{"vocab_size": 4096, "qk_norm": false, "bias": "none", "tie_word_embeddings": false, "init_std_o": 0.0, "init_std_up": 0.0784, "init_std_down": 0.0, "warmup_steps": 342, "decay_shape": "linear"}
Each number is 500 + 40 x the weight over the matrix's rms, rounded and kept within 0 to 999. Layers, rows and columns count from 0. Numbers have three digits each.

# layer 9 attention value, 192x96, rms 0.0823, rows 99-139, columns 0-95
488503471495535506518451500459499514517587441482450491481512515549532541528498521480565457454440443495583468541565488534520451487554530495588573498527500528532490489524453504532479515496507510520519521465499492442498496511419541497568469476517471487498508544546549481501495513500478543492
404532465560557542528453459522486510481499570496520523510507406492490550500514502520524539580509531488475499358459543487527489482502480509441606481477523492557435539480531477490533473478429447508545468525483478462465499499469550505477483534529504472477495428538462486477525505538558507482
455525519562510524450435346491504550400501521508540488503444528526572461412525511526499507503536477479489520469480498470503446521525470515461525504474456566535448564493452470522515489510537494495494474499471463567499484500516488531511428528507473575491504523499510555485534506496515475504
494471492477485482440509553512496515518541486488477505544504573534508485537438502493530478534532490497561564502525478543510516522446467474510509538498498508529553528512449506499422516441539522513512480466470490498463483510510524475484502479480488525479500551551508511494507478521497421490
472502490537479493493514496437489520520517520484536449530475588507531526540506481511531547498455559415550457453472522567468516497478561492491484459582515492516489530524482543548475453498481563497470526502504502568506517523505529500502542480480508533512517535521491516502458491498464468465
450521530468444429528482540532493547467551446460511500454468483447478507489491485512480500493537443505531533504535489496513502517556422490567527412500507489481500501517450507510558518512534504483488495532483526486465469535507504541607472506452488498436494546416534480499541598502456494453
557518555519564459503452498524524523509593464520501509489385502508443467469545533493436475504448456510596492546562452458485490566505398436500502455469445511555501485492409535465548582454518482496481473530506480479428482573446519508476468460513511490443461571453450465472550457540497502468
543457489468468468561564530506474469581457432542553520531499596535443484556566469466512530457517521572504462566512466500529528517448550533510487446505497416539538455490580503505518542469526471470534491593510512512492510522462507494491577487479468503469527504492478557506455419486522537508
457529505544539549504518455510581516425508480503496470519500458516462400526476481496528532543538441425530481473486523457521440502510489506462427554511492548430459513478529438514523450526496517478472561387540462443495490461489527456463527507488474503510506495523558479498554545559539517521
510512493463514488541510488510502462432391497530495501467550572561462520533484447501473502514462484541447508553467504502484505498412546493553481524506541554503493444477573523481488447546484514564546498491471460443543490443495486564535502566469479484576509425506537487493510409518449526498
496529482536511486480516457487501549476515555451503537545530459454486492518529444535532476534460484490486543424489510465544528488453492476551499561426515503423443513492515510499504538514520477531455510487509556516528527504427563534491487488498490462439537529468460523507540525511511516521
527510476580539445590464494502406517486479514508482468509466492529518542456519458564488432539512495568435527475457514478526532463524535505503499434604438471543534485498495508507479484548534528459507494532439467561447443533504506463452523495454494529472492549463496470490427503453500457510
576553478483514444571534529484506518561575474499528445505501516547479496482493550451436586472510567532465487470499478512486522453519481529532377428493519476525499536518503492571469499459485533438500535523517507556514586490528451447542558471432553471514542503529483499503489482542470516493
515490544527535530516524568476467490465559504495559448465462494487461470456454481535494444509487518450543500549493532556475551555515430488491485467576504467475536521515414481526552542486547454455550472516534449527539509467517497478544512502474519555449510544468453529460517486497499473521
549528479503523431505532417494495496437567447545486467534558535498499508546447516454509535529484533489456477491467519436442499460439413523489504504525490539529493495459534527475472527505510492476483481528484490552549513510567452483516484504462460536509516476484496508479506504552462500455
519496477553482522477528483472484532556575530465558551488483564496462545509549561543511547471457481509510413483533448476458460506521470500464485463494483575531501562524441452564522482532474472531459518492443444469593548524553548444466521518502472489518494505531490506466482503505469509463
512528571500482453524514507529531490483480475475500585472532510556444527511564518505465445494504435509490502516567459485510478495585510428514462479480475492454510447536460546466515470488522489530435470503575469521500454513441509492513413518509549449467604495473524484514509427462453535515
501495464511527479484461488510565465428454452528523485459450474504508529479505515513455572455491504458451498490492508558458513487541512509439396466470491485552474539530575573591477475504503460450502534499517486497504504418514432484613468500491422489443467494511478505516489488498497488503
518541495431527455563540470531556542524537410499522498497493514534516478513496451488503525510458501476611476510490489483514414500486481495577506488494463576467435473456477488510506476525477525504435505502487543501467475480500489484526570467508444517552515488507525479522520547501462528471
503561490527558504391568507516497499478536537494547454580523523457485447523441464487495482506524576544428482439497492514435461555504471511511474488505502514573517542544539518543516534510522511521522517513523468548439483463491448480542465556474507516453542486482532525482572496538507481507
487543503525492524429523458509478497531477506512569508553558530471554481521532469491524448515521524562408454487534520515497495470496488461524490542488480519429533512509529497439559530547510477521476478503502529531427522524484513587475509546515505540472480483473512546490576472438529500515
502471534511461559536538536494512502484457453486501554486587562473516554473458562493557548528537530461484475525451436561510518492529506504627544465536503431570507500502516473500408453562488543491509513484510468525512488504475439446508551501511503525509509462548572540491476559528418525464
466458480497436514602501528515500495513539511491507507490545546519528505549538518415531480497478561480483482472515516464534508496512496469516462492541534548472482466494471459471518484521496492495490491550512471506466459497550498505485514495553512476518549550503613524475465449428488553489
578492542454523472551524544495475519497506410545572473534473533495492435542495430508509486485507524462462483536523470480466483567501505527491481522571480533457514412488521509513546471520520517473513509451524476481482447495536517444535509516563454515509539476435551527524460449444526497501
517487507438510503469437566519512486498508485548457492484529468477531500501532479443490474517498512526539479498484480520502495495555516551502471557441386538490523487491528512474513543561554494514524557489497427462465502501475437513517523498456461527499545482444528467500453425500494503520
490449467483469547543506459508467507523470473505527511486569546497569535534551510471548426444562524500461477478507537474502542547466528476512562508507477528466525435510520433432516497537522498514462531508480540488514430474514535501403488563540476498517524546493600504493443519471488546511
490597480530519488494454458498448485417514578506474481512457526468474521415525480565449484493523405512551494477507481545516494476547459494568568434444482448545491520500441478554484538488492523494486446552516547560456546590462548522541502484505536541486437500555407512497564530480505461485
464527438514460532466493458547508513491477544492510495493506494524439486510467507468465540505500527490514459520548525454441452546575376476513491483489493531519482558567536494514492453458477548525486411477511440563534573443542488505458475516498518600486502486494492522512540468480500467520
449491473509539464494451505506476532463488496499508515534542551578529513570507456505495448558544497500466549488522495497561478507493531495457503503483570517487459478482497452453582599499535518502489516518467586491490488518533559527497493520517453525484583514542513479475499529464544502445
493487523509504446421527512487534501571495489518464554499477452496534523484529519568542480489546513477459479549525465528579628492419496512503502481452566551480447521426457466470555526515519414505475558431455484440550580523479530550505515443480456456516432530449472473485528502491482451519
535531481519474535435579527556483533489468411502472540488468441489490504548562491468495494477428461541516509562467593524480502494517481459477494555536458496507509487471495530388536457517496516503503551568479473477461629502475437465460537518608509509544540392472468578491423499532426525489
516464500526412517453530656517456450589519408387553543593447471499539456505460512472556485506525507516471450441530488418491521534493449452500505489466523453590594543533458513504446477487511542501482517543562544515533498532528549498524518449533493451447520508464516529516543418543448508532
490507440573438455586481449546465500527477581523469548534484572469585418548540510513497479499562512447457417449484467418535506551467403489576491486501557442436469501526518470509478495476505577587527487579505489582460498560490474514404577477407448578499483463548505579495520497536579485432
483497534568496498449561438506455508520560463450518518521459448523595502599532490515494528486487422366464368437467498485484522511526486498567508510538488543627508565442476551562520479444528528523472447499455389494509489519449523511480604493432519535482466587467414544471547499545443476529
561500517505437516436502458485487465519595501443469473430538457585502453526487459480507533529485497453511451544411432543531416478501554493454502487517435534471506493497444506465585496554516586478521451492429550538496413533549487535493463594555563423486524561497533536541469469453454486490
489529460523494479557482505422530540402460602485515523503497570479505530474568512461506476555477514496558569558489395522513552495466394501529492499491542521509485458528491563449539509601496521518495490511434473494523354540527465506441475532495510464539485521528481467492485540568409483501
524488489499406474558489568492505505521474543532395423628512491439510497550477515506520511555445543448445522524492407476503562478510525534454515464476549443529570478486450543393420578497504554442497529504536578415544533507548536570499496551550512518481521496542539436507519444421554510474
558517490469526506535486512482456489525466545494473545558382398576539363518489544520506501502485544579463493423497528458378478579543430487467502536479526554516535514485488428523501484486527517562434443580542500533484585512543516506497584418482510560484472526512520496449441443469489544480
548569480475497447501445520605483474578565559491437570518409486502457462529474575475489521446469510470518545528544504458504441493488486554476461437526553485526543515479406491501565438522543551480488494567514450495479521483502494475512463475557450563461447536571458540478420525525635580469
499527583477605468511439458500472545510474478522489541478520471497486555512467490503473410588466512546517584446529501484366462573540488500533576479510430478440537461533509574409521470494498514512477399478457499539519471451478502486458541508492463539522465547531524471467489567424532488502
556450425458479548504480493505497545440481419509513563479527531545497508475473478459458451451524533384503504498528559493462499583430546519472558545520438501408514523483511493553479413448492543502559519463565526547497409492523483463552484548516491500526516503552517403518451502546611501517
# layer 9 attention output (transposed), 192x96, rms 0.111, rows 99-138, columns 0-95
465512440461552481518525515467537508536463473515507472523508459503511517516501465512444495479468490469475533449454536465508525493521548501455560516572490480551557503539488477536480461542530463545438504494452495525545521463517495512464507550517542473519504475516497498473519527540445455500
557486449452499471464564546475507502541511523450549524466500470498497472511484470499540502510552609580524499535524500530570497430534522459465412476501527468455454487495507532508444549470532598502445520445508493483542488485512469502532527483473503538530499539414437484514454498503459535451
548511411511505500471579550555569457550539443533498532469488484564453466504504520456469509544519520509459457498505453523585491512514476499470489417532519515441550522425484574451490563516490520459474566521465511507482497540524544468476519489490525472448561506507521461411439490447506501493
424544517469523524563519487489509518530510509545525486515487521482491488483519457500472458462511459492468532488438509481477476502496513510550530546588485548501529509451555503565532471519529467478531528540481471518465493492471499453473472481498479499475485498498519490463527503441475501525
499529551498515539488544513486472547503478523467496468491494511423517482495483462534490473537464491468476509433505509447521499480540497497527582515576462459538456525437502503484458528487496486558517485472480478487531503480519526409572527500476488409458559528492551518502504467514515530537
491501474522499514531519493531546488531519442532454484532481534500488475478541541509477516477539429452458487506499511393523488532465458499477466507536424509553499551452507458516500525566568452509519511467492489525507511506493443516414496528526486514543490485550483502400486511565525522535
482528495460515467558550551501563493495470436575512459479546524484456556495504543475482474458486416446456507480497442416506496572479478500503515504540495502531504566441486463551504440574584421489516544502552549554490484484477464506506504505511486516545473489543529506359482520526464491567
493493605502518474424440503497539530483516513492455425538498491417507528452461527463551493503505477449506543444531509506443507495501483510544474525457527560503489490542531492512531371493528563518559445527546472562522546459475439473469472518473478481546466467523553543537518551506516468557
519464377500498527526470484499514446500463473474565604481454516539474505531429505494462489544541552584515507485512535523466511498467491481498561537454470513492542445524417519454480556518469539424457533531471502484457438512521548500553544494588557541469495536550470460483418456459516566479
472466436497530455454498471522505389540550538442503536479518512548505472478486539448553478528462534492591473450525572547460550489572556590480541515419431500477513506602509454515574459486449534443491495510484550447478496486486498513503459494492518482521449478516528473552532540468509466459
572531491449502512546502496547479510491540478478535519496526514549480499503500513538449498517545497580515527499532499533454436518490490530449465457514461477553503518485476435487505534501544493516534540470508457490519520512500429474510526518520509559534459465440481446483428473479442518482
503501526494560505445503526510495533542488532611493498450467461411470408484493494491531544469518509439478451504508495467544515577515452495475423469468491535491556456475521504529507505454424513608505498529523479548552505508459434545498511520410479447531549502513556551431532510511518519547
519503627520546535469487478445528516420492563491512456483466598433549448547492478511527472494437498445518480481551505478533496489464478423570582534448504498522474446467512430512459480577476493555503478498566500484495497523479518464471531479463508510475496456489527515468492490517552528584
471507418549519542520491520538517484527510475518480472501458541431492477496488546528489520483454448456496531512509484455496515480483512496480514517505536513563458555455511504446493486501500446543577505527491480589468474506460502489502521439515457439530564526498548515412475516453493553591
534492462520473504469561516526500446482544550507547476531451553517530479479504478511543444497490480503510436507478544528487440454533468464494540491463494491515499493497491531568499469520543504430499494460526514453442528567448548443490463536525520490484528493437539494442559526455534545506
525520503476545482510503539489498505507454507487507449453544543504523496523452421465522492516435542461465510500494492469532459480533470486459545553515511501570436518459438516473528522468587574545489482463520507521502503472571531494551526498478538450415505507471486465455501553554466518469
502536488540506457517465543514517444515475477551461465499531486511493498530556526464506537526504428502525509471492487474480467553488472512514471494473496484487512526542432436518579515527534387520580493482458515477491536504491462539481516492478523563554414484636511505465462535492502450491
506485525535491441452604464560498519480527510423475466508437556467469498489499554499471462517460520520527485513540405457515553502453496534514545486478537485507561420493474474435484511524460539513469474487513535461456493575496522481451510520523544473508543526549506499543532466455571526515
551461513508512526482464483477527463508492469460529533516515527525524530497436486437478481468484484533476525448514586455467481482503448461472567520535436513520534461560463484544495449539506499439463528457497525503528543499520574515517489551526530507490465487563506469415508484571512477468
509504425507506493507581489502489457465520499535567522471461535529454504445536519519450465505492509443541522504491515496522447510490493449503529519543542445493521467430477522443478486535494456457552462543489450493453475587489508437504494490532523508510495528479561488487502519469534538624
533532440489479532501514504503510502462534511518464536472539475554469506478492557508493473500543492454473526490444527563460431574510491470487449478514504442501519490498474580489467493446515445423548489487519455482549507528546512480512445469489522532508486503490524462573499542516520507557
458535489508495494465489453439464552547513521499486471550429466471515501487545389573463497436461487419496453483558561454562508450562498471523595499521493533533464465526455518492525505456576559534542410488400467479524523445551518494495454510502486521486517505531451545520544545506573459520
533519491491483525471449537471487427500452506481495497498522478465550437514471457496496540557555475540508458491473559504450453469536453466478503509491488477469490596551485513468487488482496475491505487468487491513520555507500563545518538472493511527491487505540469509547488566547484493499
475484462581472534423471478501525379535469451481472515522498498464488468437496537470480493547533485498524518488465552503411465499480473506490496526478498548503511542538456503481511463458478465428536514558493499547488534537495506523532525513506485496526534532571568528422538526500492512546
498501506511544498473511461555476417480493476497526546550468500551496524529469534483474481474512456413501531548508480518419504558476490517553512463508546516454541449533511484511498462508450482479425469536463521526470472494506530561471458492513477486561511531524565486542514491469516481523
532527460516477490509435509485488445503478506490497505528514418501538452496463458484489515579534501571467454525453555525464441509544481478469444500519457484475554538544478593512522449418514519503473436505442452540531577495517533572493480510512478524488533526495475517563536533524512435503
537523503462535477526526483511575675533537462537478522482513414525461551501539535524502472435446500455472526491537496446605527543494519492491438429505488462547487432471501533514488526579496470558526558540537498472526483469472445458452456526409543487531484473484509489387481461533451535540
536525507513567515486514518464519485461518527524499528461501492477548452508508509469520474539458510534525514519445511524582449450518475450496464448488559460450469491482493578422477572536526427478594515479503518482383446532514550460524487478502548467485466521559482456538512511476536521486
545546451528453510514534525552527442529510536519479497498541482511511468458466513471498504561544465571499479483455519487448467491521475580510427479512437529501523523534504523558479497509502512465447525529486456487558506551530522505452533473458534533497476490448496528499407490515450524454
460515436463502524486516563480491420481519553517489517460476462520539485486473437545477516433524511406533510491527405521660507492429464460472536502562596501541510550400494523468532493516560516465451574532483549559596496453511526590482548434457447460484471532514519531523473460429456493560
501473547576476512441510464565520487551520434522574502498424482431458565489511528474470512500448506500544488543471531516437580416483503526505534589545533573439526450474480454501467493475507551445499496545482477555441503525497414524442569503615508460514458498549460480474459446483499472529
568489487581454533447530455548519422478463472548519471598448515423479440522471438569546497492590488440530574457554522438499490523547455511467453483536518499565576565501531484538381532502483500447407513507538479443473502531524546504478508445493509465443478453561501558426469529453497574533
531453446545551420508471410473495645483428493555495435501596498488527412589490504507593490442485583517418519553494431495507545523593506549525462421531575478465508529521564494482483453470442548595516526539496491494470505504533489524480507475474448539543555486515389556556496419430460464440
549541488541520543509459414508525458507514516491562536536543525592485458497479431547512506468539486418527404397540451467496514548539496522510453520523489502555488551495494436441444513482504561527461583551469496513557495490535524624469498433507461632486488547540410513421412487435423510483
489420553570488479458474470528529451531573485496412533500548439514476466449551546516529564504526428507514462459420443456572450525505525546515499519432388576508476403566559490484500517536476507568528537496496506528514452525517540476479458571503544486481427541446408556511456534515552608401
534457500442464492528457570425597485490493548527490445410580471504485480521546525514481552518464512589522468516589413565510523496522458382467534530494484479460530456560475495535554490546540531561509431466486490540485396516497523459453473494525510487505541476489547462452438536543547456455
469477510495420461458641533466504564504495477550419476505517428398539463553423526530507522491455530403508526459520517524556473489528415505515470438521550431453512555514486522526465544559454455531541498548543550426548476497441587447471544565466565498497495490490607496452508492492540523487
534481473605555432505488455504499501479532450473510479605426464552456437458488424520591464438502536450493543424531556538466612499543505572469522525549518442525610494503513464489485378503433509491501416469496480501534615478559452553448474501473531449515530494577494525384493491543434534560
527566393613534448489530441562499451522545503469484494474469435453531487524498585381554482534519518444520595471547463495509567460546424549564548402466587520507548505558488484450540450532389530500535461486466408444471553526481415479459482516515438550572466486535475485505475484419562568582
558531571507520445541470448498514501501488449467495495450461504517429542508506480466428487480460557501471591432510514503441491525487532414510542519493438435548473515584457456506573483489466557531617532452487510497451519448486496537527548553498495493581483523502567471432474545606485459521
# layer 9 attention query, 192x96, rms 0.0946, rows 128-159, columns 0-95
512467529535557494508454543471526460516478513512406506566470477523492548488524496503531494455498489506448497437510501479547571470493489448548509510510517545516493512517522588491495469518462548468465445502532463507493522572435456490423503484518480535482464573516507482544469481539506471518
506503483522563473453457499470517504520539511416524578521496488459510443544486510413489488508525513465482520568512550510469480477441523505513504493475510468489533516502512528468536473465497500588530527507515547504507566441541527518562432530439529516577533526515505483474483501476488485493
500535480505567442473454479501577554490569519410559473521501516420442494597448511454510527440469502395441536570529555465481471451497543426521519462485491430452504591467513525515521421432524466557557488484483522504498524462529443515506466542503542491559495469468506495487459535492414442449
468521491479503491493580477555500557496528419513501516488479524537464459516528509530506452520531518484531488460529487471477496547452509563503510507510509496520502478464458481496487567540510493510496546555489566487533512446521556464500432473489541526499483466566511527448529489486485556541
619515493522525484467451429511598439520574593438572516503545563431474528505470461511503523528495538431460571546537542493508529399497485426513530451482503456475505562476523545529536434441554473532529458478487461491529513536540465543388485491513456512542478437433528508557448517512443429439
430470498484471509490496549496439575507496447492469482493492478513520519535536520487517470484460497483518540521496490488490460525502573518464506495500517535535470490497474446489490551497427501522546520534527556508478515438529539482552509521513567465524538510535464542451558525516535501524
383486526454518508511498548474385588507450412577463472493477479542541496502570526501533469448476467534539468490493475552519508546464568581484513532503583581547463476497458498472502495546406516540492515559483560562516520473505562456535481483489535507494512567549450540459604497520506547543
501494528519426496485528482480504447487566544511514517498484504543487539489517501489484532528514482505501531482462507502486523490529465478519500514494516503487507495528448544546502501517552490465508504492482485489493513541474499509466514512533444529479455475510530488489457532516555516446
558561473526495505481524442480577420530540582442582548525515559451482543462431550490443539542479534479508476500532525484525482486500445429500475487528449467502514500467529510497487473490621485475507435451505463470492472542466434529495530542478459507539475432469503489571454487476506416403
650622450539605545441565470495623386558593586365580522555529607342474493462425476434398587582546557439462530533552562443538511456480404404571490495528340417475501542462596526487482433377598461583494430422541459512526485525481435549430536551454503500582495427456544462581385503471495407426
487536571520544498538552453498505527490533485482525493493453567484491478536524496477474484503474477459462518548542477534441485505531514475488494539538501512533495570474515486439532530457505544524584492517476487539455545466501465510545467522493487495535500489557465512518419461515481455473
552541529478472483520470526489474506459488465516506562446515479449498538516498569543552468529466540557500489580491466495482558511472491540448487481441547479385485499545535450488465427535496492499515450529498515465489411487466503443451567571541495492538514506595469525484538446540502455546
544517469476472461498538466511426513492520520487509506468532544406520517526461501485528447523537549529508548518452444513525497433510493515547525450546462461502465509509543512551533501546461503564496462487483504506515470536529458484418473530519414491557517449528573471475455519502506524465
526503465505417535509480539432509471443504478534418499482518435469550547539570522518499452527524509497449588498554479473567546492525547522494532549503552493524518467501441435504502517478523464542480488528510511496499451455510491491488502506515489468455486511565506477495513518509539474552
518450460532560497506484490501453461504447537540541505469527479520437462516516474539459476545489499539562540439439528480519559426535496496551561501538466524510442525513516528491541497522474553484522487519422456397534519526445480524439491464540447568503531509515450539511526566585525534527
469494477449549449500427488476552444503501488509521484521493563508588511473458570444508539508448484495530482511473495512502459578482511465526486448510526512556545517513491491499500486524539485460508476460500514510498577517531519601543524530445502506439541494521448448477489491525527541542
545485462594478576424512511502461457522452540493459534576493538521450459522589480529452459559527490505539486494510469523525541492484472560506496507547542509523559502493465451465493487480511550543475552485491454522443526459447513471502503523573499447510541488565421515521519529490453500532
454494513476556519446521519550482477441534532515473548521466487501544527539454494519528531440507517517456511519479457477555601483498514508456543505523537504490552483491551506457418467426507461509467524477550480572579530468511413451534504463434509528504456481477511486503559491480482462508
520522537516535505468524451533499509553546516484481471483474482492384502503492503527473514430540483439469503541522492510521491500505476445437496436517480455529487484558449482535519487508508517563496519488496498474456456465553504567487464540409488512504434426488583533432525503487546438523
469476431537551536506524441554513503477498513500512469509477497508494559466443417554531476456539449487441500502431551502476448482488501527505566510478476513487534463517515488524500489502532479477551490477455524390477536404546548545495495511489474444490504497460559486518572508519568505536
530481503487467466531548487485492531584523511551464530516500517533506479458407507510521470449480472437534493432509479522500561465543471534549567531510535505522499532455419550581452450583535450452459509450503495460496518634457453468475490467530447521455441487524464482517499521504471501484
504441506442508563503580529508448467496458500510541506458559533461458477464502531522498522529517541542493468440463504515540530484488459433441525490530504511500552524484584510533489503427416505478524523443474498531471448542446574574498475458524512469523532476517392494489469508455541527481
504471530443465423517575514494526492540462478502547596477506528474521511416422517588513495500517560551511472445523537545501501545508491498477484507554478448457557470550466471447464485555548454523453546599470459533565486471503557484433430459457528578461470560472531551501517472453476590469
572456566505482485479500465540486501469494498463505479544494529484459458491496448466515537565541440546465562482482574472461556510563495490534522507376466505446521556490473527488474481489476491451402472452486494520549536521533546557493540543579434437468509450486456484506473512508529541449
469539557454431537554484491508491475481509432492491470470499511533458472514515426526473466515540463454455534489468519483454462529505566512483536453569485498606493486447472491492485559444548600521491486544514509558630525498498520458510585445508484451519505520491502534484523525530487481502
602406484459444445517473466528526505495538550493550451440552540486474460524468539536575471480448537467482538595493465459450484419488495502511522435404494432508542531489539520507532450519562513496446568537561517464472522453504461553536442445505501515536494510445537517481556536451532499536
556460489514438446503440537616530445495559495488538523487576465523512410499428581432491484547460558484524491544515505482478591472457529529479534542487489506428487521496476528541538488449496479570493533499496440492478400534559468557497450515553493384516543488434452516462496483536517504517
516505515513515523503529561506430500526511494528447511519506531477533537531490506492503494498423511483505513468475519512543496562439500422558509552559485527496445499483503541486460553451527570523490472470529464555522517578566477488563458548505530443515418506542458530414491510491486466493
463537518456474502488546483502480509440445467499442534540465544480514477473438463476497429439511509549568518526493474515579445516443558496492510479486496523508441545481513540482439546501499522526463579450511477476557475446479544443521468543525440505457527423484550459563597451482530570513
484522469529521475526462478539498500506518520398438538561533421501500530547503566478466495502544446547457512455472540500519514536498623464488492565432496460486530512489464471474600530498460573519565476483521505542591564478519438474441532512509544519496507458506445478484477474510540543477
436517500454480479439582469481534540464494490470518552476476484432469512463502513470506476480518500567491478496437472487470491591491532525562467559493547553528517468513586541478454491518498480448470524506487481484561479462509488480552526483488450540561474525535455452460559536494489538475
458490538475545494491532485490494521485563484494427503503496534559499429522556545519488486515549508511503542465449481462509521505527483533467534511436481508445451485560476482494567521532579457520606487564437473488471449502462438474491450533441486546489451444460543494485482493509532516509
# layer 9 attention key, 192x96, rms 0.0938, rows 128-159, columns 0-95
503459503466442474481548533531454495544465549491511508535485493524509451472520518476573448552438462507537568523524455516609514432543501490477496537523500506483492475538454469488495477485462509461488516462488478495471438514453498513490519540577437473474520469527455573461541519519467537435
476496483472498526459505529521473521454453458487489539465541530486477460449516487504512469448500474494527537478488473488540507538518463476481480469494494463514483508479508515517489458518492439497441493593499520441496467470502480489474495479523507497474460442467508501505521506502455500488
508540471501556489500491464448559470524571486450540514522479496476498540542462489565430535496549517475460466540442554512468489552463515494485435500437489482488521446525504573512473502495587506498514485554521561490518479486503500470489482527457524535554425525516590474482493467472534466519
515487529511454521511530511511513495546480548538541461445503450524521561458524518523561541513492502468498493507532488470562501412495513472497549534510502518499493536536473458466520494478453488489515486391511470496453475570410489499503460527534423556444557460508450516467511478492481546431
476498425514554558518519470462513470479481489489521514494455490462493510591499504534453489481523498496504528483491576470477478526438511498479466530496530439468473377503491560524471482499558503482510523517489522449492499509507512492517521500471510509530465518543515487494514499483532473512
549458532457461487497528517533430453469467528570529488487540493555473476422566478501551524532542523610543514441506490477567601366551401512474598500533492567507495581561490417468535477529378547409420513430508445492510475503442535492466466478550495569437573494482448545534499488555509519496
489499516482491534488521492515501493511522504523464522469452465514474516472513498519481476523487448510535510459498500484500530471503517520510518501464511553510463518527493502521528493522427481447467513527522496456487496502474483476520485460499487551490500528477447514511496504521467485494
480499498503563520480474444441589472491528463434560471506487566403445498572451525571410495459479498445444501536454541455481359632498544423471390535502529387477486405475538599450494504416662461544630468545490508549520500492515473529544500558446500455579500509527557468475501495464514512508
470541435541508587472520477437626442490468499395573488551462564435489518558482539508401505491505548426419513537487556472499393592458552396547363584536502387513505427428515564470471485424701476564596473531459500573517511470489468550550553534418457445614471477483545494525477479443485487455
493465531471467498482499494534525484518476490494480500483506489475491451503467481483549479529513472501500512478534464512518519459506461494478566473519502524493439549509488472509535487491472520488504506487499483471511531517498510493491486489505480465475549510506496516532503513508494518508
486490542500471521448443480516480507502494529499503418487505535531511513472529478465492493510443433513504509492483434568436480387509480485523493443484503543470441569524565506471517486545419551466494553474425490478517506511539464496522466478528490517484481519450505530488509521564500586541
504543484487436480523494509479524456438530485469509533539576444519491533588555504515470499454514577555498516478549470454510489480498493547540511565429476450522477526506509482485470520466544561462539498524553506486484454501447489558471565509520511542529443480479494434511537490546519417533
553401512496441435501525445509497501515486446521463521497469487440397491514538531496490531491497445514541502489544498502514554516518485505525602528502549469519465522539484546469537516495454480503521526470520505491476443532486530499517576518537483532518513469506454448431492490489575496523
518516501499504513496510502429489463478493505448522458460498454458459537527506485546492477471493577521504526484498505502486606499520452475508554526543463466534508549534492493479511468474552439506522442533506498545564421538462549482497524526497460460459534524544511482575462482501476471521
446470405495517428463418483489470492523509496571529569540465518468460530524500497439510494531555483553519518495488518500508527529492459524517476491487518489515504470512433555447537512546505496535496443530512458468502520489511464476558511506500386486567455520579529485470527553500481540585
509501478513434454465502515469488545494533508542508504535554470494571508491492456478508543476463487516468495524461519483467464533554551409485499502428509560520555522492500423524521565509492471543448448508469488534534515547539532516494550419547504498484495516448493468502506553533475477473
567467449521525569498509502534519420529456522413491490521544498478544491546508530504512443476597510545564506493512479509510494453515538510534511482539470521481485526531484551480548429507506511494470450603507545454549457500518495481507462534524416444470510489542565521502481497449461477538
416519513509524548499526499536507471509477504515506524488487509549522543576488483577547510499509464438491430511491536502535588444430477499526473576513521535463499547491516502480500448466547569527487462449538508528516512505491471458539530456505505472475523517508457493513602509491556467456
398509507477542474539535467549453536483544486528509543533471543505472474454549503493432525538472484534524439484479481518515499560488525509489546454500457481527496556574578495469478526515534523563471522414550489481469501503500466499440430546566537524508508475522512536486471500495442485509
475451503489511480552491492493441479551502430562479453541530486494511470451473403478465460496506491517548457513511544484423498474491494581519562532486450559488573502512484513476476519532586446514439539482472446521535528446476503498544453479458549479526524529505472499530539533453507504498
526494536530435574538543552434445606480516534492473529525481548492487517515430521491571504528486452470549540511455562437465502468516462503535487549520518503537506431540502553562440507502483498538510470426484446533581477546480504476472498509524486428550445495527508480454526527445512492456
426487482476492438478451480538503425486504499438538548478484508472515451545494501490575504469571471482443521521528515581437451534508555472514483545466488480521437527444444511526508581524492491536515540466505581509426474503562497420464534493485452550508496493525539504479535569473529438493
422558509533479491479531520499512468514433503510387518461480518501504495525465526479477493459527451574516500466491461512585554563521504554465464542475524526599478390462558445510523582456512480575404599533441520531558489503424508538496495514514544569492497465502489523510542517490494483433
451458461447459481501510449500536515540532497480594436462522471485437425554494498532525477550561560512545535511438551449483482450424469509489511442476516456473514423546460478523502528463424515495497450514495497495506564522520521493543486511436562505514525513529546521443526519486519530466
450537532503633482488416499487543521555478513461597479492522525438502486489433471456428455513500474505556553457472530476543552479475508428518521516516508500463443508455542507447434503431529497526500538529510458509496570468461559531566496540531439477499507520490486577545465457437502559490
522530497556499547450458487564537491485552490536526495490542512551443542397513438518478462487476483478502521569512544476477590512422481528466460539451543526568528457530571473499475564491489534489446485503547553501459502442485494473492458543600589527564497505515452489456482503470543411503
459488478517467480499426509531553517522538515453535511587516469533469540477540496512515513491466461507534464513539438506530552461520472515518451492443481438522505448449546528518504449560438503506504511598511522379470504503513508482458626502525630479567535526529499471505488537428524381534
496487517491429451491538508545510551503480490476561498523432551469503455559469549541543499495525490458494500487467450508535506508508446414520476475539559454525466517451557454500426471501488452567545524444553508517511497547520476499498482512462440488504504515434496522519500530476452547559
492448478566537548525466469491488538580480418475428439602492496454495514508490447546474499520557493554447487432430548467527552490467543482472534519513496551457506508508497543512545501531495522484524498497475465525529473539487590475470495489429509534493470483440467539431563534481473507470
485518535521542448491519555470348558566473449481535484511511463505485510529571565521442483516466498518497464498470491516456467471441436508461492492517501479502479546510443473471579482466445527458527509541492503549536556549578509539567539509494513555472506523511482520581474516517530499535
532475526502518467498608438520485504508490495565559502476538492515512521596523482521451475453549492497475491504470465449502388517476466511541497564495476528464455476411620480520504548437533476528533490483460512532460542467477494481510550491480434506509540499519442476481553496499475523496
425549540506549474484543432506424524503517431495438571503522524531436517436532525492458566542466482525451497508487459463539531435549446516508484463481517505498507446539494481441512464554513503573532476563452423522493449481515425509473458556491522487531501541511485513531530490515505519495